From a checkpoint of a small transformer trained on Wikipedia: width 320.
Each number is 200 + 20 x the weight over its row's rms, rounded and kept within 0 to 999. Layers, rows and columns count from 0. The size before them is the row's rms in percent of the matrix's.

# layer 2 MLP down, 320x640, rms 0.0974, rows 21-129, columns 384-447
100,252,198,210,188,204,220,217,162,220,179,185,181,184,221,170,177,200,219,201,224,213,191,208,222,201,178,212,195,202,189,218,247,186,198,196,203,192,186,177,180,184,220,223,197,196,209,206,200,170,177,216,211,196,210,202,211,264,219,192,209,194,226,218,210
102,153,223,195,214,247,186,207,186,202,182,191,213,210,244,224,201,230,209,197,174,176,213,209,153,213,205,202,225,218,231,229,220,177,232,192,210,214,224,185,224,239,169,153,221,218,187,203,234,194,186,190,186,174,165,207,202,199,173,223,221,205,183,225,197
095,161,217,175,217,185,184,184,184,196,212,188,193,208,194,204,204,206,207,214,186,199,194,178,196,202,180,205,181,231,192,177,166,218,181,237,186,181,236,171,185,219,216,208,216,183,176,218,199,179,201,201,229,213,236,211,210,145,221,209,187,175,215,210,208
095,179,204,194,204,166,236,204,221,222,231,198,230,213,220,184,184,232,223,197,220,207,176,164,212,210,202,197,194,188,182,207,180,181,178,179,229,195,187,208,201,203,205,175,223,226,179,194,205,217,171,212,204,193,216,215,162,217,215,195,214,214,186,219,171
093,202,198,218,202,210,198,176,202,193,189,191,188,202,209,203,223,219,188,196,230,227,230,187,184,216,209,199,190,141,175,139,224,184,156,205,189,226,177,200,178,230,200,237,200,193,225,165,205,187,239,217,158,186,207,186,204,191,237,195,201,183,175,208,229
105,181,204,219,237,187,205,202,188,191,209,194,187,179,212,185,168,207,182,165,193,198,170,190,201,223,206,152,219,214,202,214,187,196,230,204,190,192,167,227,228,175,184,196,172,218,198,195,218,179,206,160,219,207,230,176,213,197,203,187,191,214,213,184,215
093,200,189,230,201,202,245,209,181,212,193,202,206,176,184,180,198,207,235,210,178,183,180,174,215,215,211,214,196,216,221,205,214,201,225,227,202,168,215,184,225,164,213,189,216,187,162,201,174,206,210,229,178,183,172,192,172,209,240,218,175,175,176,195,204
096,240,197,196,216,200,170,199,200,205,203,213,210,200,215,208,185,243,154,216,185,194,215,206,187,190,174,217,201,221,206,186,221,182,203,184,221,196,208,185,193,202,207,197,223,200,212,261,208,223,191,239,217,196,203,201,228,182,202,180,220,222,187,183,197
099,220,149,195,179,214,178,174,204,229,172,180,213,200,199,150,194,193,197,225,215,201,225,184,180,180,166,220,185,212,236,207,198,163,220,215,185,184,206,232,206,197,192,195,204,205,206,178,192,207,225,216,183,235,197,212,198,231,191,179,226,156,214,213,156
101,250,218,216,212,188,191,212,197,209,223,198,219,206,218,210,173,191,207,172,212,218,211,182,188,237,200,227,186,237,207,195,227,203,223,193,222,224,208,220,197,150,206,198,188,203,219,204,185,205,168,216,192,187,178,196,235,178,274,191,200,212,234,235,161
096,217,219,182,172,214,197,196,157,203,163,219,157,228,205,158,207,225,217,231,237,204,173,224,196,183,212,204,180,213,224,221,177,228,214,210,188,210,174,187,208,207,166,192,190,223,202,179,189,180,199,222,213,208,195,207,221,198,207,204,201,150,225,206,179
099,173,205,207,195,206,175,224,217,215,187,211,213,186,211,220,202,214,169,176,190,189,186,173,187,187,213,172,184,266,210,203,193,210,204,204,171,208,209,177,200,238,201,204,194,214,189,194,220,197,198,230,228,227,212,218,218,229,176,189,220,196,200,198,218
101,203,219,188,192,191,219,216,200,170,168,192,225,194,199,215,213,171,216,195,190,198,156,167,209,190,163,216,191,242,206,232,194,179,206,252,168,197,206,206,194,219,208,167,191,176,188,187,183,214,203,217,243,203,210,190,193,194,218,205,155,240,180,205,197
099,204,196,223,195,185,207,219,169,232,187,200,183,173,200,198,193,171,216,219,218,192,180,220,214,186,202,226,219,225,180,197,207,158,244,208,215,214,185,187,216,188,185,198,240,206,215,206,214,219,194,169,177,154,200,204,225,194,219,233,201,226,193,206,239
097,198,205,166,220,238,224,160,216,198,218,223,167,215,219,173,227,178,196,232,218,212,235,199,205,167,219,185,178,180,211,191,148,193,226,188,223,178,206,176,186,249,207,185,183,161,187,188,194,220,224,220,220,204,203,215,202,176,211,192,204,197,213,235,181
108,187,177,226,182,216,210,258,208,220,229,195,203,201,238,179,178,184,201,217,184,214,177,174,194,181,194,187,232,197,194,212,227,194,202,179,172,197,176,188,206,204,197,173,200,227,229,192,165,174,177,168,225,184,208,215,194,180,228,203,181,200,199,176,214
096,183,213,242,179,190,214,224,189,220,227,211,216,187,188,189,215,183,213,221,218,233,211,190,184,194,200,234,177,176,173,187,234,196,201,192,173,212,191,220,174,186,171,205,202,226,217,231,177,220,179,216,196,214,196,200,215,183,253,197,179,216,201,254,197
104,200,170,239,200,215,213,216,172,187,206,211,184,195,180,201,209,213,184,234,233,184,216,195,182,191,229,183,176,171,197,201,223,182,224,187,167,207,196,216,207,172,202,203,185,174,200,203,198,183,181,203,193,152,211,214,179,239,184,178,202,219,229,195,179
097,189,185,189,200,193,245,177,204,230,201,206,224,248,174,222,224,234,195,181,212,217,188,172,218,236,184,202,172,202,173,194,173,217,178,190,196,197,217,255,162,205,196,229,185,209,190,200,193,187,242,186,215,156,182,209,196,218,220,171,178,150,216,192,213
095,192,169,205,251,214,209,237,191,224,181,188,195,213,200,233,213,201,189,196,169,201,202,177,218,193,185,179,216,194,236,212,213,190,189,186,204,242,176,233,194,205,160,230,185,199,179,168,171,237,170,175,184,208,222,181,190,202,190,237,218,200,190,186,208
103,221,224,212,175,197,180,218,208,187,210,170,203,197,216,207,206,200,217,218,211,177,188,176,190,212,199,211,178,195,206,188,159,223,193,250,176,214,200,189,207,212,183,172,177,168,189,172,192,151,184,195,204,204,206,185,210,205,178,185,194,222,163,201,172
110,236,142,208,201,198,187,222,194,200,221,224,192,202,172,220,190,197,212,190,216,203,206,166,201,196,182,211,209,193,185,189,218,219,188,162,196,223,207,201,185,254,198,203,207,191,160,208,181,240,204,189,200,199,174,197,200,188,183,181,192,224,221,210,221
097,205,169,189,228,223,198,189,193,196,186,216,224,197,184,185,247,173,152,196,213,202,191,210,230,233,208,166,206,199,180,188,217,223,232,213,220,209,204,219,222,171,213,175,210,183,173,223,207,206,179,184,154,164,200,177,190,164,198,200,165,211,230,194,208
099,170,203,144,174,231,196,203,187,191,181,208,203,206,207,196,191,202,225,186,186,218,197,234,228,184,211,204,205,186,207,212,208,238,180,180,222,187,201,201,176,180,206,207,222,215,201,190,179,206,198,217,198,216,205,190,205,186,190,168,224,184,196,222,199
090,186,168,160,183,217,215,175,205,175,232,226,195,188,231,215,203,189,202,227,185,183,207,181,176,205,167,176,220,244,194,197,226,195,181,237,199,202,197,196,221,179,206,229,184,189,232,197,200,190,190,176,190,191,236,238,188,207,177,229,204,233,204,249,226
100,179,195,207,226,193,229,192,181,162,230,178,161,178,232,222,211,205,170,201,158,196,177,212,234,191,181,194,199,190,217,171,193,211,201,193,191,233,212,153,180,183,208,205,194,166,186,201,194,163,149,178,223,191,212,212,181,191,174,210,212,181,215,191,190
100,194,189,197,206,184,180,196,183,213,202,201,198,246,193,197,196,186,163,210,226,237,220,187,170,182,219,213,210,184,223,164,212,188,200,183,194,204,197,200,190,182,180,200,171,187,192,207,244,194,211,215,205,194,170,163,197,194,155,195,228,166,192,204,200
105,211,178,196,204,190,234,179,206,200,171,218,190,203,194,210,223,194,212,204,199,211,200,203,184,195,200,162,173,170,195,187,222,181,211,199,215,199,192,223,194,251,187,199,163,191,204,202,199,190,201,225,181,206,177,190,213,238,216,221,187,210,203,227,178
102,213,180,196,207,184,170,177,184,210,194,216,216,184,180,162,203,175,215,199,210,234,151,161,222,201,202,166,216,154,212,183,203,220,199,194,186,183,190,200,201,177,201,210,193,198,212,214,213,224,197,217,181,219,191,190,213,193,183,189,205,217,177,244,211
102,205,163,216,181,220,195,164,180,186,237,206,206,184,210,189,229,223,218,221,193,195,183,193,190,216,172,191,175,172,216,183,204,199,219,203,216,228,186,177,208,203,192,197,186,224,186,193,227,233,177,210,200,218,198,217,179,231,178,206,186,197,208,200,159
103,185,217,200,233,170,203,190,190,180,227,218,164,205,200,206,169,187,168,195,238,200,192,233,193,207,185,187,172,211,192,167,188,205,232,211,209,144,193,206,193,192,213,191,204,194,215,211,228,202,230,212,176,211,182,249,191,149,193,215,213,164,218,195,210
104,233,200,170,190,206,191,211,213,211,211,196,182,193,212,189,184,220,178,230,215,203,214,192,189,185,198,210,187,223,169,187,182,189,209,200,185,192,202,209,179,180,220,188,201,176,205,215,213,207,201,200,202,205,181,198,208,177,191,199,194,224,170,194,177
097,215,201,212,219,209,208,154,226,216,202,237,235,212,222,212,197,184,204,192,215,188,209,215,174,194,199,194,157,202,220,179,220,176,188,176,191,172,179,206,188,227,178,230,189,210,194,252,193,181,209,227,173,176,222,222,201,164,181,219,199,188,201,187,191
102,199,199,148,203,205,179,222,185,202,194,203,177,218,194,177,151,199,236,161,189,160,207,166,186,177,186,165,219,187,232,225,206,188,224,210,195,199,201,191,201,186,200,216,217,208,161,183,192,217,196,187,187,186,223,181,213,213,235,197,194,214,170,163,193
101,245,204,171,223,213,215,220,176,164,168,202,233,181,173,212,204,232,225,224,208,185,154,215,193,190,201,228,211,197,165,182,190,175,201,219,210,186,198,219,210,186,205,168,222,191,207,187,177,174,212,206,170,205,208,201,186,222,200,194,192,214,214,175,175
100,213,218,244,206,188,184,194,202,231,205,183,216,212,220,200,211,242,185,182,207,209,178,217,180,181,227,189,208,197,198,235,198,196,179,176,170,215,230,171,214,216,213,208,178,201,196,159,204,215,207,198,184,195,210,190,218,236,213,189,208,205,200,230,171
110,203,202,193,167,159,197,211,230,193,214,199,224,182,183,198,229,213,186,207,181,204,185,231,218,223,155,177,177,203,192,180,186,221,183,240,195,199,196,187,214,254,176,188,189,205,229,200,221,198,197,162,210,238,189,191,207,208,208,231,175,212,185,187,204
102,221,149,200,221,221,217,188,259,216,174,202,189,224,151,198,233,206,200,192,200,165,188,160,203,186,205,209,191,224,211,222,214,203,194,216,197,222,217,219,190,227,208,204,189,222,165,206,211,214,198,230,234,237,195,183,222,201,206,209,226,237,225,194,227
101,247,194,128,191,194,222,214,219,194,219,182,190,217,229,179,216,205,215,203,192,214,195,176,207,200,179,219,197,205,160,218,213,172,233,217,202,217,201,166,191,192,208,195,198,171,195,193,166,179,182,175,192,204,210,173,191,159,176,179,205,213,192,189,195
105,206,177,173,192,207,218,173,192,177,180,190,196,211,194,205,224,176,165,203,160,203,196,204,179,227,152,208,190,161,187,181,223,162,190,179,226,228,204,224,174,245,201,201,180,186,223,167,173,219,152,178,211,209,168,223,222,222,220,220,196,189,205,221,192
098,249,191,197,191,206,180,197,202,237,239,167,210,178,174,206,175,174,196,169,183,215,205,172,195,231,187,227,196,182,223,219,198,174,236,170,201,220,144,224,207,163,189,200,200,203,196,173,174,200,197,231,187,189,218,181,196,245,186,167,172,200,182,194,165
099,211,195,201,221,207,208,204,200,177,215,232,224,224,199,223,153,201,204,215,215,165,216,216,221,188,216,179,234,220,212,229,197,224,215,186,205,211,208,175,197,242,179,187,203,191,207,229,185,212,172,235,161,192,207,177,246,198,226,209,185,208,193,168,200
098,188,206,209,202,216,208,257,176,220,191,220,229,168,183,220,248,223,200,240,235,237,231,205,204,185,264,214,216,155,176,205,252,206,184,191,198,208,194,246,188,207,241,208,214,170,174,203,228,179,195,184,198,183,228,228,225,174,173,199,212,221,180,228,195
097,199,244,206,200,220,161,200,195,209,223,239,226,212,205,186,196,200,187,190,174,202,191,225,149,167,226,199,222,196,215,189,200,196,169,178,203,248,178,199,209,187,182,219,164,188,202,195,155,205,206,190,175,228,206,189,198,209,163,197,225,168,210,202,190
099,230,204,213,189,212,196,182,214,213,170,174,194,177,209,204,186,209,171,178,186,162,209,198,212,213,195,235,194,175,220,213,198,209,217,210,204,213,209,203,202,225,192,222,238,198,167,181,194,232,221,209,181,200,196,234,222,177,192,179,207,189,253,198,202
110,198,212,231,191,216,212,183,189,176,176,201,215,229,208,205,233,191,199,176,217,175,220,200,185,212,217,212,175,172,223,203,228,185,206,215,216,242,210,171,215,194,186,218,185,190,163,179,204,203,207,223,218,208,186,194,207,218,211,187,212,192,193,222,174
100,210,196,231,230,158,207,202,183,235,178,202,216,212,208,201,187,205,195,184,194,203,184,239,212,217,212,213,195,226,222,199,212,198,217,187,228,192,195,210,225,177,189,210,228,161,190,181,167,227,230,187,198,208,198,188,196,192,210,223,199,193,209,166,197
094,219,193,196,263,197,180,229,215,169,224,199,201,203,176,194,206,205,193,218,235,221,201,195,214,202,210,198,169,210,211,182,248,215,205,184,210,221,148,206,181,217,231,191,157,177,208,180,230,220,202,192,210,206,187,193,204,196,153,207,166,224,205,205,215
102,210,204,232,194,190,227,204,213,224,220,201,188,200,217,180,211,205,157,201,195,214,183,178,161,196,187,178,195,191,170,185,165,187,203,229,228,205,180,185,186,184,219,200,200,213,205,233,208,208,178,235,216,216,217,174,216,226,177,185,217,199,236,200,176
106,215,185,188,190,193,179,153,188,196,196,170,188,179,185,184,215,196,198,178,224,205,208,188,218,197,186,212,192,174,220,204,167,177,196,222,172,213,223,177,185,255,207,211,174,209,182,176,214,227,190,204,187,204,211,181,231,222,209,195,232,179,177,242,199
100,191,216,209,195,208,192,179,218,233,212,216,241,211,202,175,212,191,148,176,204,223,193,211,191,211,191,199,168,222,211,206,224,242,211,166,173,212,182,177,229,181,174,171,180,202,186,182,188,228,213,204,221,214,223,197,216,224,208,187,196,206,230,196,195
101,199,150,190,202,199,202,209,225,207,186,205,178,193,189,177,238,212,195,224,191,196,170,209,206,218,174,200,197,156,250,181,201,180,196,179,199,218,230,213,184,217,227,162,201,179,165,192,227,221,218,198,180,177,191,160,164,221,206,227,200,207,199,224,204
106,255,213,194,180,224,207,210,198,222,182,182,208,221,205,254,189,192,197,179,176,167,199,191,184,210,180,204,191,211,199,206,241,174,224,218,208,227,184,215,233,233,208,196,198,159,216,164,224,178,216,167,164,197,219,220,227,219,194,187,174,210,212,213,183
095,168,200,201,169,206,221,224,202,225,195,204,153,209,217,185,202,189,205,238,222,202,178,167,221,189,204,211,204,181,211,203,218,192,192,167,210,208,177,222,241,167,160,202,190,204,196,218,201,179,149,203,230,190,181,197,196,194,178,212,175,212,192,201,185
098,220,246,255,194,194,203,187,236,184,200,201,168,223,203,206,233,189,182,196,219,198,220,170,189,181,256,188,242,224,158,199,209,198,151,194,210,208,207,213,208,144,219,208,192,183,155,218,186,197,206,213,204,229,178,192,176,201,193,203,213,206,223,197,206
089,201,171,220,206,191,156,231,216,216,162,185,215,194,196,187,193,228,187,224,213,176,186,191,187,214,234,206,210,174,187,199,234,157,199,221,229,210,199,208,200,190,179,191,223,194,209,215,220,206,194,208,150,180,169,217,182,244,207,203,174,228,215,213,236
098,169,199,146,194,219,207,189,176,208,173,206,228,210,203,201,159,227,191,178,220,243,194,192,215,214,202,219,159,206,225,202,142,190,208,184,227,229,199,215,166,194,194,203,217,192,223,204,191,202,201,192,188,176,173,197,194,179,199,180,219,200,212,233,187
095,210,189,226,209,190,193,194,160,208,172,191,234,192,183,199,179,220,219,207,174,184,181,165,204,172,181,229,219,198,235,230,189,191,207,213,191,178,176,194,213,222,197,192,212,194,213,207,207,202,176,208,203,232,224,188,250,190,182,196,186,233,205,196,217
099,225,204,207,201,209,213,250,184,200,193,192,216,200,205,216,174,181,192,212,245,188,189,187,229,193,166,203,212,188,199,193,192,233,185,188,226,213,196,198,186,235,194,193,197,206,185,181,220,208,209,194,192,188,219,221,206,191,202,217,209,236,185,183,193
100,220,174,181,199,172,215,221,198,206,181,189,238,213,199,180,198,214,142,227,216,217,195,195,203,195,215,235,198,185,229,190,246,218,194,233,200,195,182,192,216,203,194,193,230,173,224,177,187,192,182,168,199,224,185,196,216,177,213,202,229,213,164,201,215
099,193,212,174,225,217,198,197,219,200,184,183,206,189,201,177,198,215,168,180,210,204,200,169,196,222,214,213,203,171,217,206,172,177,229,194,203,187,190,172,200,246,169,217,241,226,208,221,197,208,227,221,186,224,175,199,216,196,208,202,193,186,199,259,208
096,195,226,180,196,188,194,182,201,195,218,195,217,211,193,225,202,210,146,202,183,193,208,185,153,180,190,224,176,181,219,180,196,198,163,152,182,206,205,205,184,205,230,195,194,209,195,188,219,187,203,209,230,225,171,216,212,204,199,205,200,175,189,166,181
099,189,183,195,188,221,203,244,199,234,223,195,161,195,177,212,201,230,196,236,178,216,188,210,196,217,207,197,211,209,203,203,174,211,168,190,195,175,230,202,218,193,205,188,204,201,218,203,158,171,195,216,206,176,210,200,157,207,199,181,184,216,189,182,209
103,199,189,215,177,230,174,213,142,234,180,198,182,183,221,182,185,169,196,209,218,218,205,216,212,213,196,264,211,180,247,246,209,216,175,164,187,203,202,205,202,183,205,211,189,219,172,199,220,213,199,189,175,198,203,214,190,175,221,205,161,166,209,209,209
102,187,178,230,214,212,215,180,204,194,222,214,198,209,197,194,173,183,212,213,217,195,183,169,175,208,196,217,203,215,227,221,218,166,196,187,190,199,195,219,229,192,164,224,181,206,205,180,198,203,173,205,177,199,212,216,175,195,160,214,210,180,192,202,177
098,206,182,216,214,209,203,177,221,184,181,214,162,183,160,194,166,211,240,194,210,199,198,215,170,183,213,241,214,179,201,168,193,230,187,222,165,202,188,214,216,202,186,237,197,172,226,214,208,198,189,200,183,244,185,198,186,201,191,199,209,181,224,243,181
100,173,157,185,229,164,182,197,213,238,194,167,211,187,185,199,210,159,186,213,164,180,181,208,184,219,180,189,164,183,210,224,223,205,204,204,221,164,180,197,199,187,199,221,224,196,234,186,213,205,221,197,184,221,180,229,217,214,208,223,210,206,207,207,181
093,218,214,220,201,182,222,190,209,198,201,197,215,183,188,183,193,229,190,195,215,218,253,185,218,193,203,198,205,190,173,184,160,223,214,178,231,187,209,210,210,185,221,224,232,180,189,211,214,181,211,176,202,206,204,200,201,187,200,202,202,194,193,184,199
096,179,160,170,213,180,197,234,222,190,229,186,211,210,221,228,213,191,214,230,230,198,204,189,198,189,185,168,212,168,246,197,205,200,190,224,216,213,180,246,214,212,180,222,208,215,217,190,198,210,208,156,171,187,220,210,204,203,206,202,173,193,189,223,218
108,180,182,203,180,193,207,211,209,216,177,166,155,198,185,200,134,206,207,146,183,160,198,190,198,193,204,193,185,213,208,187,202,209,211,206,198,193,229,213,199,206,204,193,165,201,222,220,164,211,231,191,157,194,212,168,199,209,190,213,183,214,205,213,217
104,199,184,207,184,189,191,206,152,189,181,258,192,209,199,203,182,204,203,213,190,215,219,192,202,197,178,224,180,200,195,178,158,176,214,191,237,211,196,152,183,173,221,210,153,242,193,231,231,225,217,219,181,199,193,234,191,195,201,221,180,229,200,202,184
097,221,214,161,175,176,188,203,157,217,182,202,181,187,203,197,210,200,229,203,188,208,199,210,224,217,171,221,199,220,220,177,200,195,227,197,196,196,213,185,177,231,198,163,226,215,201,196,197,185,239,198,197,206,222,221,239,192,189,201,210,209,184,190,228
101,170,209,215,211,191,205,185,192,210,230,227,192,202,218,240,204,200,203,181,201,181,204,204,167,211,221,231,232,186,195,204,233,197,197,214,204,176,220,195,187,206,161,196,192,215,183,207,159,169,234,193,203,193,198,229,170,193,191,221,204,215,192,180,211
093,236,217,181,216,163,206,199,210,181,179,202,212,174,185,196,173,206,170,238,198,227,220,150,225,186,178,194,169,159,236,176,203,204,177,185,277,229,192,212,224,215,205,197,197,195,211,200,199,177,186,209,207,187,224,182,175,181,198,176,218,205,223,215,198
104,169,224,222,213,203,207,187,262,209,216,167,181,194,219,163,199,214,208,206,165,215,203,185,193,198,199,194,191,165,207,195,211,212,196,229,178,187,218,220,193,190,223,188,188,186,205,239,202,181,203,210,219,226,196,172,238,190,158,195,194,198,226,176,198
102,165,231,201,190,179,195,185,207,235,212,198,210,147,179,209,211,162,171,175,198,189,223,201,190,233,220,179,218,169,198,221,185,186,197,222,174,189,207,202,209,220,239,172,198,182,188,237,206,205,204,215,191,158,196,177,167,199,205,218,214,208,240,163,199
097,193,178,211,164,206,263,203,211,214,187,182,210,182,197,184,203,216,202,199,198,183,218,162,206,168,204,223,191,189,203,195,193,221,206,194,208,206,196,208,208,203,204,172,168,235,222,176,160,182,180,191,179,171,220,217,172,225,172,168,204,223,203,217,171
099,203,180,240,225,207,218,175,154,196,175,208,185,170,226,208,234,190,171,164,224,200,179,206,201,227,182,220,200,217,233,178,174,193,195,213,238,191,215,212,183,157,202,183,210,181,197,178,157,224,209,211,180,221,183,234,193,209,206,195,187,220,205,199,182
101,205,187,234,190,220,188,217,223,199,208,176,194,205,219,219,212,229,196,230,211,208,199,202,222,193,190,187,159,238,164,230,205,187,213,199,211,192,196,190,196,213,249,199,186,188,195,194,209,209,195,251,171,184,207,204,190,210,194,215,210,206,227,182,209
100,243,198,201,243,204,242,199,196,192,182,201,214,194,194,200,196,224,233,211,214,190,188,216,202,203,204,200,177,212,182,174,249,177,207,210,216,211,183,218,219,198,134,198,170,199,222,207,182,199,224,172,188,195,217,188,203,236,153,179,183,192,180,211,207
109,219,204,209,227,183,218,220,192,210,214,217,209,224,204,198,176,173,172,195,213,206,155,244,236,201,219,191,181,186,229,184,242,160,177,190,202,210,178,203,230,198,166,235,190,179,200,207,210,200,217,184,216,200,198,188,196,202,174,236,167,189,191,163,212
121,216,213,168,209,212,170,192,226,206,214,212,152,168,209,219,201,170,209,216,207,191,194,227,215,191,222,252,212,229,209,214,204,209,154,202,232,227,240,205,192,224,211,195,195,217,164,172,194,168,197,170,197,205,202,190,217,195,221,221,202,190,217,208,232
095,190,202,197,220,164,176,178,174,198,213,207,202,221,246,181,182,227,164,187,220,221,162,220,229,221,215,214,185,243,237,202,165,188,182,193,190,156,181,186,195,202,189,195,186,215,198,182,194,194,193,202,235,202,189,202,199,180,222,219,190,207,175,178,174
100,176,208,207,170,187,205,221,172,213,188,190,196,190,201,187,174,190,262,192,199,221,182,196,230,220,204,190,227,214,233,229,200,195,181,211,198,230,211,203,185,222,208,208,222,203,192,181,205,174,246,202,194,187,217,167,155,184,192,216,202,187,215,198,194
100,177,191,163,215,203,240,210,174,213,219,199,190,211,189,219,219,182,175,188,193,218,242,194,187,175,193,168,196,163,198,195,204,214,195,206,207,211,223,205,202,180,182,183,189,185,219,247,209,224,234,194,240,195,198,160,177,207,262,194,196,177,178,177,195
095,181,194,163,229,169,187,214,190,182,207,232,209,225,209,198,229,184,189,229,197,193,207,203,163,217,189,185,184,237,179,184,192,204,225,191,217,190,215,201,215,220,201,211,193,220,192,183,222,226,230,167,239,193,191,196,212,191,219,239,221,217,198,163,203
099,212,177,254,209,197,227,212,174,231,192,203,183,201,212,232,228,172,181,210,220,225,191,206,230,195,198,219,192,236,198,233,218,163,204,159,214,204,174,227,230,202,179,189,200,187,181,200,212,171,195,236,225,184,195,197,197,197,178,203,229,228,219,190,218
094,178,207,212,212,183,210,223,197,171,214,228,218,218,197,221,227,199,222,148,215,216,219,200,170,181,175,227,237,199,186,218,228,207,176,216,178,206,233,235,181,187,209,175,190,163,196,237,209,211,171,224,194,211,196,206,191,196,183,230,212,171,184,196,228
095,173,233,151,214,177,239,233,224,214,183,201,201,201,211,196,197,209,189,175,207,197,203,222,195,186,194,197,188,192,179,209,243,191,206,213,240,164,217,223,188,203,208,187,208,201,172,172,212,174,207,226,150,207,194,183,208,230,173,197,238,189,189,187,204
094,222,171,143,211,155,170,211,225,230,194,193,194,200,175,212,227,218,222,215,196,208,180,169,193,195,227,179,244,239,220,204,190,170,189,163,201,181,175,203,226,180,228,189,176,223,189,206,160,211,207,220,192,167,217,185,191,227,201,198,179,173,212,188,195
098,187,189,226,193,166,190,201,191,208,218,195,226,196,173,202,191,192,150,175,216,203,182,227,176,217,198,209,165,207,216,198,180,204,196,241,207,212,209,203,235,246,166,192,190,178,211,225,210,216,208,190,210,165,163,233,236,221,231,210,199,183,171,237,176
104,170,235,234,208,209,201,189,239,191,178,214,168,224,203,216,204,170,177,208,186,239,235,196,213,186,201,199,201,209,214,206,198,228,197,202,161,205,209,191,228,166,217,208,210,213,148,199,206,186,207,226,191,204,191,176,182,172,204,227,220,192,199,209,215
099,215,200,180,250,191,196,207,207,217,202,196,196,166,228,192,237,177,178,176,180,177,207,223,194,187,189,164,158,195,190,187,215,174,193,192,195,191,179,214,182,183,192,178,191,223,226,188,155,205,194,225,179,231,219,175,236,185,202,227,173,210,213,222,204
103,217,217,220,175,175,193,218,203,230,179,217,209,188,222,181,177,196,213,182,237,235,209,232,193,211,197,240,193,254,214,211,193,176,169,215,178,195,170,230,226,177,195,200,205,182,190,249,211,196,181,218,199,192,165,232,210,242,222,217,183,223,195,200,221
096,199,195,213,180,159,165,182,233,218,172,213,210,217,223,187,158,203,180,180,235,201,198,188,236,225,221,190,227,199,194,210,208,215,181,201,182,174,200,184,222,228,207,240,187,219,185,179,201,205,183,198,201,218,199,223,213,148,241,221,199,172,226,175,183
097,191,211,196,236,205,190,202,178,206,222,193,196,211,218,208,201,202,208,181,175,211,212,186,179,167,211,201,219,191,220,232,161,220,217,217,175,203,205,197,216,195,209,228,199,201,220,198,225,198,199,233,166,194,181,211,196,197,169,202,219,192,177,217,213
100,180,168,168,242,204,214,233,217,191,213,223,213,224,203,170,171,231,220,214,227,180,181,214,207,207,178,205,175,194,219,220,207,221,201,183,200,235,183,237,192,185,208,184,166,189,199,219,191,203,168,175,185,202,198,227,217,198,220,208,195,184,189,199,213
095,199,192,214,183,198,173,216,221,245,130,227,212,193,212,187,215,217,176,177,210,195,200,206,193,216,205,167,206,210,238,192,221,233,197,181,210,214,215,192,204,175,193,214,189,203,182,215,183,206,195,203,200,211,208,207,210,201,203,173,203,198,201,221,180
102,242,199,210,200,151,223,216,184,168,211,221,208,200,224,189,222,197,156,217,245,217,214,203,228,186,202,158,187,199,194,195,224,209,213,204,246,219,173,227,175,190,177,206,205,187,218,190,167,184,184,215,230,204,191,216,199,223,213,180,232,218,213,194,183
102,219,183,195,221,176,194,238,210,199,208,152,189,209,221,224,195,188,230,225,171,211,204,191,202,209,213,215,216,182,196,210,225,218,179,230,195,219,209,173,225,180,227,201,219,210,212,216,213,202,201,186,198,179,213,190,203,159,163,209,203,216,167,182,184
103,193,212,210,198,163,193,220,227,229,196,174,185,201,217,182,199,209,175,140,186,179,191,209,171,207,205,198,195,226,223,224,186,203,204,187,173,182,216,164,209,142,215,192,193,199,227,215,191,190,221,188,211,193,176,231,216,189,166,182,206,219,199,204,225
111,221,190,202,197,204,157,212,197,179,219,208,187,185,226,180,212,226,217,177,189,207,204,209,212,189,169,199,217,174,177,217,173,227,193,220,187,179,188,196,255,191,212,172,210,208,180,192,204,146,191,220,188,206,175,207,209,232,228,183,182,209,224,191,184
096,183,185,226,196,202,200,209,209,204,215,208,221,225,242,219,190,208,223,188,187,179,161,210,193,236,200,199,198,187,213,222,210,209,187,202,157,188,210,225,217,178,201,192,223,200,176,187,188,157,178,201,163,195,231,193,170,194,214,205,262,183,176,201,221
103,235,196,242,163,220,226,226,218,195,204,227,163,221,220,181,195,220,176,221,185,181,210,197,172,185,175,206,211,208,191,208,246,163,211,207,182,202,170,174,171,205,206,220,172,201,199,199,203,195,181,193,192,219,177,190,171,223,188,206,215,214,234,218,221
095,234,195,185,228,197,218,193,231,213,193,221,199,185,229,171,210,223,231,192,192,225,202,186,206,217,192,192,230,235,216,259,172,198,190,210,152,178,182,202,174,164,197,209,196,181,170,215,220,195,189,224,222,173,179,208,174,185,214,201,220,204,214,215,215
102,218,164,218,226,194,210,187,202,206,206,208,227,213,192,202,194,183,183,190,235,188,180,193,194,172,226,173,211,157,234,213,187,228,207,176,228,214,208,211,174,206,173,202,214,191,222,233,212,215,195,196,231,200,209,219,190,152,163,189,211,188,175,172,194
103,172,226,205,196,207,173,194,210,186,217,174,206,218,197,177,194,202,161,155,184,169,211,190,186,166,206,198,197,240,191,182,242,166,227,187,175,227,173,207,209,158,205,190,173,200,167,204,194,187,181,179,191,193,194,202,198,209,199,202,230,237,213,192,209
095,210,193,215,209,187,189,208,224,180,192,202,247,224,192,198,200,203,206,177,171,209,213,221,208,198,185,213,159,252,218,240,198,212,229,187,180,178,210,207,207,155,218,218,202,208,176,210,196,235,167,179,186,191,190,212,209,207,169,222,197,209,223,167,250
104,189,192,202,222,236,209,145,190,223,218,201,232,216,189,180,236,205,189,170,219,216,203,184,185,226,187,201,160,216,189,204,182,188,177,219,219,206,200,244,217,191,197,212,186,176,224,204,229,211,238,219,200,222,234,210,193,214,213,178,210,148,206,229,206